config = dict(
    num_hidden_layers=14,
    hidden_size=192,
    num_attention_heads=4,
    num_key_value_heads=4,
    head_dim=96,
    intermediate_size=768,
    vocab_size=8192,
    hidden_act='tanh_gelu',
    norm='rmsnorm',
    norm_place='pre',
    norm_eps=1e-06,
    positions='rope',
    rope_theta=10000.0,
    rope_fraction=0.25,
    qk_norm=False,
    attn_scale=0.102,
    bias='none',
    tie_word_embeddings=True,
    parallel_block=False,
    init='uniform',
    init_std_qkv=0.0463,
    init_std_o=0.0575,
    init_std_up=0.0663,
    init_std_down=0.0663,
    init_mimetic=0.5,
    optimizer='muon_variant',
    learning_rate=0.00688,
    beta1=0.95,
    weight_decay=0.0,
    lr_head=0.0084,
    warmup_steps=200,
    schedule='wsd',
    decay_fraction=1.0,
    decay_shape='linear',
    final_lr_fraction=0.0,
    batch_tokens=65536,
    max_seq_len=512,
    doc_mask=True,
    train_tokens=492900000,
    max_steps=7522,
    dataset='wikipedia_en',
)
Each number is 500 + 25 x the weight over its row's rms, rounded and kept within 0 to 999. Layers, rows and columns count from 0. Numbers have three digits each. The size before them is the row's rms in percent of the matrix's.

# layer 10 attention value, 384x192, rms 0.049, rows 11-32, columns 0-63
116:513475513450516482483518508497466494476516522478517480553474515542450463529536428509515509533495464473488484518529505498522482494494481494474498496474528534512494516505495497441494536512537522
108:480512516513492472502485535499486510484457490505483488480534531528488474461540530453459512471524540527497514473511519558501498529501483519513516524435540503503515492546535511489524479538506505
113:532476503497483493583521482451541534536506455501529517531491462524457515511521491498508470495491500521487491501482515493478514532479476476499522504494503458533515494531443494463493451496477466
112:492517528522540456523438515476493481458524509477495461523487513511470526538514513469477498479473475513528516488483451513485529496471522505522530534447484505518521522504513535486441484494500511
114:465524496506505516494508522489497509527489500500480495516486527500540510512490454539524513491530523423432528478526568486459521507490490549522516472495470481514528500501469520495479523453481543
115:521473488491514469466494542476460472511442494495525517501508473527518518497437465516456507501516519492533521510457454479512486517458520518523495523508554575448539500509497509539525564524461465
113:518482471494489489485488506501519498488507486506461561512481471509546473476504527506523459563503467514486478444509427523509517508466502499482451510469479482521527461421485531504531536488510525
111:488476529490504478510506501508503480494492503507502545514504522505520506478576534484492524468525540512482524452515474546495515515532475504489526482504509495503498552498494449490542449498488474
113:469479483504506504541515522489514482475468513505529460485534441466536458501525491508497513522499517464472482504488481522477482533533499492534523486451500494544484466498535494538547521513470502
113:524461456484516483500455506532500511536504460513498493505525491454470483515555470479473482458482543496475531487493478474515455535505530505508477492509514567491484516507472459472495539492493476
107:519550509463526525477486459514507479532494512514521525504536578506493476502519479529507475513478491480492500440474510525456533509466510492547505495485503483471510537508480527494494474491487504
114:491516545520494502543489492481486534515543498469522496485506464474535481486474496466452509493557514512506530518468464503499506533472572512539500459477481513493470509502463499492490498512522525
117:509505515522523510508492541500509471510526485491522483511447532538490490507525495515542483509530503481527447487493487508504484511481531476494541537468477503472479516500522499501446476523528509
117:492503468529523491524535462468495500498534451460484480499504476493497517480495517433466513500496482498503503472510502460510468507482512533516529476531484474497504489464530511494494495500456451
107:485479496553492503547462540504486455482500517473482469521499507519453512520469501492524538539529476513470503488507537543537524522459549530483542503485541500503486481482484488480488528454482480
107:507517499552507478501494536487531451482488509486486483465530477508531496492499506452539545489445503496516515531474516471487525505496548436497501504525470484481520480478479493504524496526547452
105:492530490518519513461482475471497529512473543440465519480509483526520523516484524515512464467481496499546505484503483486522523489534485475453474519490479484462514513489517451527548484462468509
110:546501517498453494529473501523529534516474494463501483494512470507506521524507495493483563535485505499475480505523540498530515560505520538457554496463483518491463484498497486518483502492500489
100:527494516465444497490490507501538528529518460496466500474484460485486480493496480530461483512519495490472495510432520504522520470487489507453475541439541494504504498486498532513494475525501472
109:513520537540471518458526524498526475492449473520504508502482492522489532503466535497518532507542509526440489469488527538469459541544487429488486478498475484502504450509471515463475516473505533
104:496521474496503470501482511474518528513492540467466475505498498517524515517479508475527494535543492467492501537483490515521481517536502472498526522486462500476535531504500522513540473493498509
107:472502510480474467508519527505533570532521510480508490515497497471477488519535467491510520494468506529521458519452480494489515468475516489486499508517465508485549515497481503502518477521528491
# layer 10 attention output (transposed), 384x192, rms 0.0575, rows 11-31, columns 0-63
115:508489558495501500505547534476498490460508531511521516469471509513495501523509485501480520475518490544501542534485508515535505479499462513480492481533467475453511465497521512462461518507517506
109:539527517522470486481485504518505537508466453518465517504550548531535518479515506525527509488543499526483534521483457507534518559503466489496454482446499503517508440488504497460486482462482499
117:492481519478480498492531538458496496520503455504509490520474468524459505485549523525530534486535518466522520504489484487474508499515486504504497473500491466545470509515490499524432520493502468
108:481500499516476517531472563496498510475512485515486507501512551486512526501510553490480489509476482505550497528520469480540526505476540539515497512515507492520522495530505472513432475532494489
113:503494496530484525466507496526548477476496529548491524477493494442512508492506464519473505507497526456451478505501500526474522492491498533492552495464522534493472525518523530468519486526493511
117:481509496488531511476487487498513464507448483495498499510556444491502498490489471487486492508514488500500520507441473465469558496474511499515523502510541532488463543506500497514513558517486508
115:485522496503472495461481519497498488457510472527482487485490491493522456507482523465517508570473533471531499460504501502511492497510480491470496532522474514520482508483543493458489513507475521
111:508501512531484477491498509494487508469486487513470523559528506515514478483514477496492514542457492544504489504487520524485477490512489492521482513483509481522527509515483508509493506497469516
107:520500524539488512531495497478443522536485513487474486461503496482502497501514482514495492513488483474484504462493484508529542483539515484488548521493461512525499491530495486511528496499536475
115:506498525503538533511449527499500534509508518499473489542486464528551480491491521471481533480528503520484530477517495500506495497535504530510542479481501518486509505525494499526490513486490498
105:474481494454477463455544424515505500457480510476483490497524539495472476482497475535490527499492486446513516421486510466499512494472544488490474490476527535488562558486511546479521501559503532
109:526502536506483515485486466479465479475491441532488494534478444480476505484505526503490504496493486559534463516492526495470525512481554523503472493519554485471528492472496513513503495586524527
114:489486537504476498463531497496532463483555532529497507511486566488471471479518526522498521463466480500535461518473459466535449527523523524518489489493512509484528503470479486475465488511441527
114:494449537549491510523511548530554492501506502484498494505523456480491502504491492479491497516518460545496514523518492497512503469478471512472523476522474497529473473481455505512502471539488487
108:495523529538444462504507512494502489431535468459523467497465514488527473514496508500495515514494482517482482496512534529506527472491499496511546493476505516493520497525450476516495545480496497
105:510542514536514524502517475528501483462531473501506494499532486505524521483472489488506509468460528488467470521497522520474505478502525456510491522506516494475530499504485480504480510547538507
102:457510499505532503470491487487495500530451523493479518529455491457495517502465510495518536473518514513483505479514480490498532509485502498526483483479463513521462501497512522509520516507488520
110:479534527510496506525473471487519495501494447519524454514462494503483458490487465505428527491475474506507525524488504527512485479471512490484468498461511481464469509536493519486494463445494502
097:501499458477509519503543530516530472517516471523501502470506493507506451460458510496481480495543531477514464485496509461542514528515525487537495527516538481508465509515479519499445446476477483
110:498558502506455526460534464531492549496488473535508509508504486462508503507485518533500536474509521514516467483503470496471508551468492459476505443507489488494504496486513470478479511468499528
101:464494524492461518500443516517476465526502531544496514537523536506457524518524510483522531496528480464459523461475486519467500454505483519459483483493485501463438546501510502534483490510510506